{
  "hidden_size": 256,
  "hidden_act": "squared_leaky_relu",
  "tie_word_embeddings": "early",
  "init_std_up": 0.0216,
  "beta1": 0.95,
  "decay_shape": "sqrt"
}
Each number is 128 + 32 x the weight over the matrix's rms, rounded and kept within 0 to 255. Layers, rows and columns count from 0.

# layer 8 MLP down (transposed), 1024x256, rms 0.159, rows 684-696, columns 0-127
[[110  91 159 148 117 117 178 188 161 122 122 147  63  77 148 130 102 150 129  87  95 121  80  89  76  69 157 144  98 118 125 105  95 127 154  91 129 125  99 130  85 154  53 184 120 132 128 145 120 156 106 129 125 152  99 217 124 157 114 128 111  99 174  85  99 114 164 117 133 111  90  90 118 125  94 119 119 122 132 111  94 112 126 138 122  88 159 115 137  92  85 151  93 125 116 101 135 127 140  77 145 102 123  82 135 121  85 130 130 139 165 206 155 103  84 137 154 193 144 116 144 150 102 154 228 107 124 129]
 [132 123 123 155 114 102 128 131 117 118  59 139 116 149 185 140  89 103 110 102 114 156 127 136 123 138 146 131 114 123 134  83 103 104 126 107 130 161  74  95 117 175 129 119 157  84 137 102 117 131  70 112 110 113 139 135 115  93 134 131 149 149 169  78 102 107 154  92 112  95 116  95 155 113 160 139 104 124 126 130 181 110 126 182 121 122 103 156 161 116 129  40 128 177 112 221  65 124  85 132 150 154 162  87  95 116 146 153  78 147  62 101 133 154 157 101 151 136 154  68 180 127 195 155  81 122  86 110]
 [158 159 150 103  92  79 116 144 140 163 143 109 126 122 111 132 160 147 148 138 107 132 160 103 135  96 147 111 109 105 138  92 118 200  75 123  81 105 132 134 113  94  99 104  71 187 109 133  94 180  86 126  79 116 203 102 131 134 134 130 150 163 161 112 111 141 125 130 151 184 128 166 144  84 149 138 109 132 106 133 166 105  91 105  84 114 135  94  97 103  80 153 137 133 147 201 102 159  61 119 102 127 167 108 149 121 156 114 127 147 115  74 151 124  97 206 166 113 152 122 131 115 122 123  63 127 145  92]
 [153 139 151 115  97 153 137 115 172 108 189  92 139 130  81 107 135 177 113 125  81 137 145 181 128 116 128 107 102 135  59 113 143  70 155 168  86 170 205 115 163 116 161 167 153 152  96  67 120  99  86 147  32 171 144 117 122 107 123 142 168 157 142 124 140 132  94 103 132  68 110 152 128 138 129 117 133  52 149 138 152 142 135 139 151 127 128 150  94 154 107 129 148 147 176 133  72 139 103 125 150 101 118 151 187 125  95 118 127 145 188 118 101  78 164  90 132 170 120 140 158 152 126 117 100  97 110 156]
 [100 177 133 154 139 133 177 160 181  90 132 126 146 112 214 126 158 109  80 156 126 149 118 108 124  93 113  83 116 116 122 150 109  94 129 128 146 147  72 140 162 174 131  99 106 105 163 134 109  82 167  56 160 126 159 143 152 128  80 107 108 136 111 181 148 195 125 139  98 115 156 126  98 176 139  95 189 143 126 118  90 168 163 119 124 149 128 124 125 118 194 199 155 113 113  67 150 102 107 102 144 148 167 112 108 161 130 116  71 137 150 123  72 124 110 119 107  71 109 145 130 103  57  99 119 194 123 149]
 [133 136  99 124  73 193 160 114 100 117 112 143 120 181 162  99 118 113 118 130 205 125  91 186 149 126 132 155  91 137 122  95 149 104 150 147  84  38 128 131  92 104 148 124 154 126 129 103 141 102  66  94 101 124 153 101 108 120 136  87  92 134 134 138 116 190 119 127  89 123 157 178 110 150 133  79 116 148 122 179 129 100  87 133 102 145 172  98 101 143  68 120 198 121 147 153 145 136 130 102 108 135 145 131 119 152  91 165 135 132 147 142 114 124 138  94 139 131 116 136  94 135 115 140 112 137 121 128]
 [223  90 159 137 106 179 166 101 125 133  91 114 149 137 101 148 120  79 107 104  79  70 145 129 157 136 174 142 171  98 122 144 158 105 130 116 134 110 143 153 100 149 140 151 148 147 127 138 151  80 139 131 138  85 128 149 111 114 107 115 175 119 126 210 169  42 154  96 141 119 120  89 156 188 122 132  99  72 112 146 192 171 170 103 122 163 140 123 158 128 182 183  98 206 173 139 162  58 112 130 187  95 139 155 168  98  88 166 137  69 137  97 137 133 138  87 125  97 124  73 107 135  79 124  24 115 133  99]
 [129  54 146 135 107 184 121 211 158  90  82 150  71 101 110 164 165 116 103  77 151 151 146 118 144 151 141 185 151 126  67 133 146  84 122 146 135 111 154 117 141 160 124  91 130 124 113  86 156 125 107  97  54 174 128 133 135 129  62  85 199 152 125 121 131 131 115 183 128 112  90 155 125 159 104 142  94 131 110  89 154 131 104 160  91 137 100 153  76 119 128  89 152 113 171 177 100  95 132 188 146 139 136 104 149 170 164  69 140 138 109  93  94 151 120 167 146 108 181  90  86  78 145 102 131 155 115 132]
 [ 96 148 128 119 125 131 150 124 120 110 164 171 113  75 154 141 134 122 111 140 146 137 116 136 163 157 173 105 154 137 135 142 159 110 160 141  74 118 157 142 186 112  93 131  85 130 138 116 129 139 137 112 162 192 160  71  76 101 124 161 154 160 125 121 141 111 122 126 144 211  93 167 167 178 115 110 171  97 120 115 124 127 147 168 149  88 143 158 124 116 127 138 178 160 177 131 179  81 114  88 115 130 177 112 200  89  54 113  76 181 101 162 133 128 114 173 122  94 107 179 151 112 134  64  42 152 141  81]
 [148  92  78 163 125 165 104 175 161 134 120  96 125 129 116 120 132 150 156 221 107  92 129  77 120  86 154 176 137 197  60 119 122 121  95 121 104  75  90 154 148  96 109 136 107 134 158 136  61 163 160 121 108 141 118 151 145  75 165 146 171 148 152 102 133 129 109 138 160 101 167 112 120 204  98 156 118 112 161 149  99 109 126 117 119 140 152 119 151  67  80 164  97 141 169 176 105 145 117 126 124 128 106 140  82 133 138 109 171  98 148 163 163 101  96 131  88 123 131 188 138 135 145 183 172 173 117  57]
 [130 115 113 161  71 120 119  99 121 142 115 139 136 146 140 112 112 121  80 122 118 181 191 101 191 153 106 141  86 107 159 130 134 109 110 120 110 109 186  74 140  82 106 193 116 128 145 147 139 106 120 107 114 130  97  94 118 148 129  67 137 147 128 193 113 158  76 158 185 116  88 186 140 137  90 174 153 131  77 130 100 206 145 128 135  97 128 128 118 144 105 110 121 102  79 139  82 182 150 163  94 118 134  96 127  27 146  87 121 157 153 111 148 119 204  89 176 115 110 149 140 157 136 112 129  94 138 100]
 [181 172 101 133 132 133 108 139 111 124 110 124  88 146 113 112 135 127 194 135 127 108 100 117 166 162  88 141 170  41 132 143  93 124 102  77  96 161 155 127 139  83 137 139 159  91 113  94  90 133 156 139 162 109  60 114 144 150 180 118 128  94 125 118 133 100 116 133 164  69 155  36 130 138 156 129 172  83 166 125 115 141  83 111  71 134  94 100 100 127 164 146  98 134 133 119 135 161 147 142 145 143 105  96 105 142  98 108  79 155 105 115 142 116 120 140 143 127  89 145 157  96  97 123 159  75 137 124]
 [127 143 108 169 123 119 105 157 121 119 140 167 141 112 157  48 147  78 120  68 107 140 174 119  59 111 159 145 100 108 107 109 126 174 143 127 122  99 176 153 179 113 140 201 109 208 125  69 116 125 151 172 218 112 136 155 207  66 130 121 111 132 126 160 160 132 126 148 131 117 111 136 176 155  94 108 127  87  99 140 111 202 167  89 121 157  96 101 119 152 134 121 134 138  64 162 106 122 164 160 141 166 109 133 125  77 134 152 121 110 117 134  91 134 141 171 126 154  90  67 100 177 177 110  98 179 153 108]]
# layer 8 MLP up, 1024x256, rms 0.329, rows 685-696, columns 0-127
[[156 100 172 137 139 111 151 194  99  84 150 127 151  87  74  97 117 137 168  66  95 130 136 121 147 127 173 152 164 121 177 143  77 162 138 115 135 111 134 126  56 133 109 123 151  87 146 133 134 136 122  93 159  95 148 103 127  69 186 147 189 142 160 127 114 159 164 144 126 124 105 134 131  97 149 166  98 169 203 124  73 101 122 171 115 122 116 102 139 141 124 107 110 148 112 148 188  55 108 128 209 125 155 187  89 166  70 127  63 140 134 157 137 183 124 126  65 177 111 127 111 135  97 118 129 176 105  96]
 [ 78 189 111 124 141 109 113 184  79 118 122 178  77 148 122 118 116 138 161 143 162 101 174 120 124 178 125 125  98 131  81 134 106 137 170 113 115  92  49 150 116 131 126  55 197 114 128 123 161 151 166  77 131  95 115 157 152 155 142 174 148 160 119 136 160 159 130 139 117 154 130 173 156 118 173 162 125 143 141 135 189 120  99 119 104 122 198 197 161 133 122 137 198  93 130 106 150 117 118 112 121 200  83 136 156 145 103 113 120 124 113  88 132 102 118 163 147 109  98  95 171 152 164  80 155 125  85 144]
 [ 71 106  62 105  84 107  90 110  55 110  91 141 111 110 197 153  88  87 153 169 155  89 133 151  91   0 179 164  93 127 208 152 140 157 151 135 134 139  84 170 148 173 154 146  97  97 116 210  68  65  99 115 111 124 152 110 128 107 105 166 119 134 135 171 159 135 102 184 122 145 136 189 104 164 159 128 147 186 155 108 122 129 165 128 171 121 115 102 181 166 108 154 210  86  95 172 190 172 124 128 125  80 166 162  87 112 125 125 108 140 141  92 133 107 152 148 122 130 132 171  94  69  98 102 176  91 132 136]
 [111 180  84  70 137 158 110 186 142 159 103 160 135 115 139 107 156 141 157  83 125 172 106 143  84 111 149  95 177 185 196  94 114 139 144  77 147 144 163  99 156 139 143 144  95 154 129 127 171 161  97 125 155 120 145 152 159 103 114 123 108 119  89 109 162 145 131 180  97 127 100 160 135 144 119 123 120 150 106 138 179 116 183 150 161 117 113 147  70  84 111 117 125  64 119 130 106 160 146 119 112 103 137 145  71 181 147  98  67 114 117  87 136 111 142  69 137 129 162 114 107 124 108 145 103  85 144  95]
 [ 98 129 137 185 110 166 165 115 159 122 103 130  93 124 143 176 173 103  87 170 153  77 135  94 115 113 121 154 115 129 136 133  88 166 147 140 132 114 123  91 102 111 145 128 163 147 111  73 117 185  47  95 151  99 159 106 161 160 143 133 102 157 137 133 169 153 111 127  94 138 159 166  89  84 102 136 178 120 116 145 123 141 104 158  75 130 145 135 129 125 167 211 150 188 124 156 120 154 164 116  85 149 154 208  92  92 129 182 104 131 134 132 101  96 137 157 101 163 131 153  86  83 128  88 101 132 191  62]
 [120 137 112 112 114 159  95  86 118 171 130  68  86  98  89 153 120 129 136 137  90  97 101  59 134 113 145 144 133 101 134 108 148  98 130 149 129 121  82 154 115 152 152 164 136 103 104 160 109 121 100  97 163 123 126  74 186  84  99  92 179 136 175  94 104 114 108 110 145 122 166 148 129 140  70 115 136 101  87 146 163 218 119 103 117 123  98 114 156 152 164 124 115 151 124 149 157  88 127 101  89 115 147 184 158 101  96 129 115 204 166 100 138  67 121 168 149 145 129 138 151 137 148 113 114 153 116 110]
 [130 140 127 132 138  90  98 132 141 144 112 129 102 119 140  99 115 142 108 119  95 173 137 159  85 135  73 121 151 188 105 183 127 126 131 151  86 118 153 111 141 145 122 148 124 113  92 109 161 155 112  81 128 121 136 135 180 148 125 123 162 142 111  98 115 161  72  96 138  94 140 143 177 147  89 169 140 144 104  79 150  79 152 150 125 180 146 147 102 119 135 145 157 131 128 107 132 159  87 105 133 112 115 140  67 157 120 102 164 124 140 120 130 108 134 164 178 122  84 151 174 198 147 138 124  78  91 167]
 [159 199 145 138 166 133 121 151 116  81 149 148 142 115 141 144 117  96  66 152 115  88 125 116  80  92 126 160 115 125 115  90 151 115 158 182 120 163 103 159 137 115 150 164 105  92 164 103 101  71 185 168 115 143 167 122 117 113  96 134 101 125 124 144 156 101  78 152 116 125 119 163 173 159 148 135 133 145 192 123 143 174 100 157  84 131 127 150 121 106 137 169 106  99 120 125 120  92 114 122 154 163 159 140 129  73 137 151 127 188 108 162 126 110  95 127 109  37 101 121  73 122 161  88 173 128 105 121]
 [155 123 161 130 116 121 101 133 116 130 110  53  77 116 184 148 121 121 193 125 118 172 148  92 146 201  98 132 188 111 122 159 164 115 155 183 118 148  98 145  95 149 106 143 137 112 169 102 107 108  93  96 140 105 109 110 119 120 145 162 154 158  17 190 140 100 153 140  79  68  90 101 117 117 138  97 113  96 109  73 167 115 151 117 133 129 142 109 144  61 127 112  98  97 128 150 162 110 108 158 132 100 117 164 100 123 118 146 194 142 128 121 134 102 161 156  98 109 132 217  98 155 136  58 147  87 168 131]
 [115  99 126  95 101  97 128  58 199 128 143 151  53 127  87 141 118 142 130 163 144 105 140 117 125  93 176  98 103 113  87 103  64  97  45 140 132 139 105  82 141 149 106 101 160 112 137 160 139  88 135 198 129  97 124 110 166  80  77 121 126 122 159 142 103 121 134 174 105  87 164 135 147  88 138 115 111 137 162 106 118 153 125 152 129  94 131 125 156 150 134 123 104 126 146 123 116  76 138 147 194 124 166 134 111 118 198 168  85 141 204 156  97 117 153 119 127 176 167 145 142 134 181 154 143 127 137  83]
 [173 136 140 113 129 130  90 125 111 180 126 170 133 127  95 166 123 106  60 174 133  61 143 113 142 145 164 122 149 129 172 141 141 120 157 100 113 137  92 150  85 161 165 176 128 169 112 160 105 111 130 149 167 101 129 124 137 118 147 143 158 161 122 127 129  61 152 188 174 116 183 184 140  90 210 110 134  89 163 111 160 119 158 190  69 114 165  99 116 136 132 219  78 119 182 113 110 159  79 158 103 133 126 126 146 161 115 188 126 126 117  89 147 133 126 162  71 135 111  96 122 150 141 111 121  95  71 104]
 [128 160 155 157  87 153 136 122  74 107 124  89 171 126 112  66  65 153 140 125 106 103  98 118 128 138  98 134  92  82  82 114 160 149 186 133 115  95 101 108 127 148 141  83 126 155 135 104 137  95 144 152 164 178  80 162 182  98 112 128 109  67 178  87  99 159 138 180 121  72 141 163 118  86 102 156  83 156 131 161 210 149  99  88  96 157 142 123 150 130 166 119 142 139 117  81 157 143 109 120  75  87 201 123 121 107 112 110  82 153 112  95 121 168  98  95 134  97 147 104 168 190 155 155  75 184 174 131]]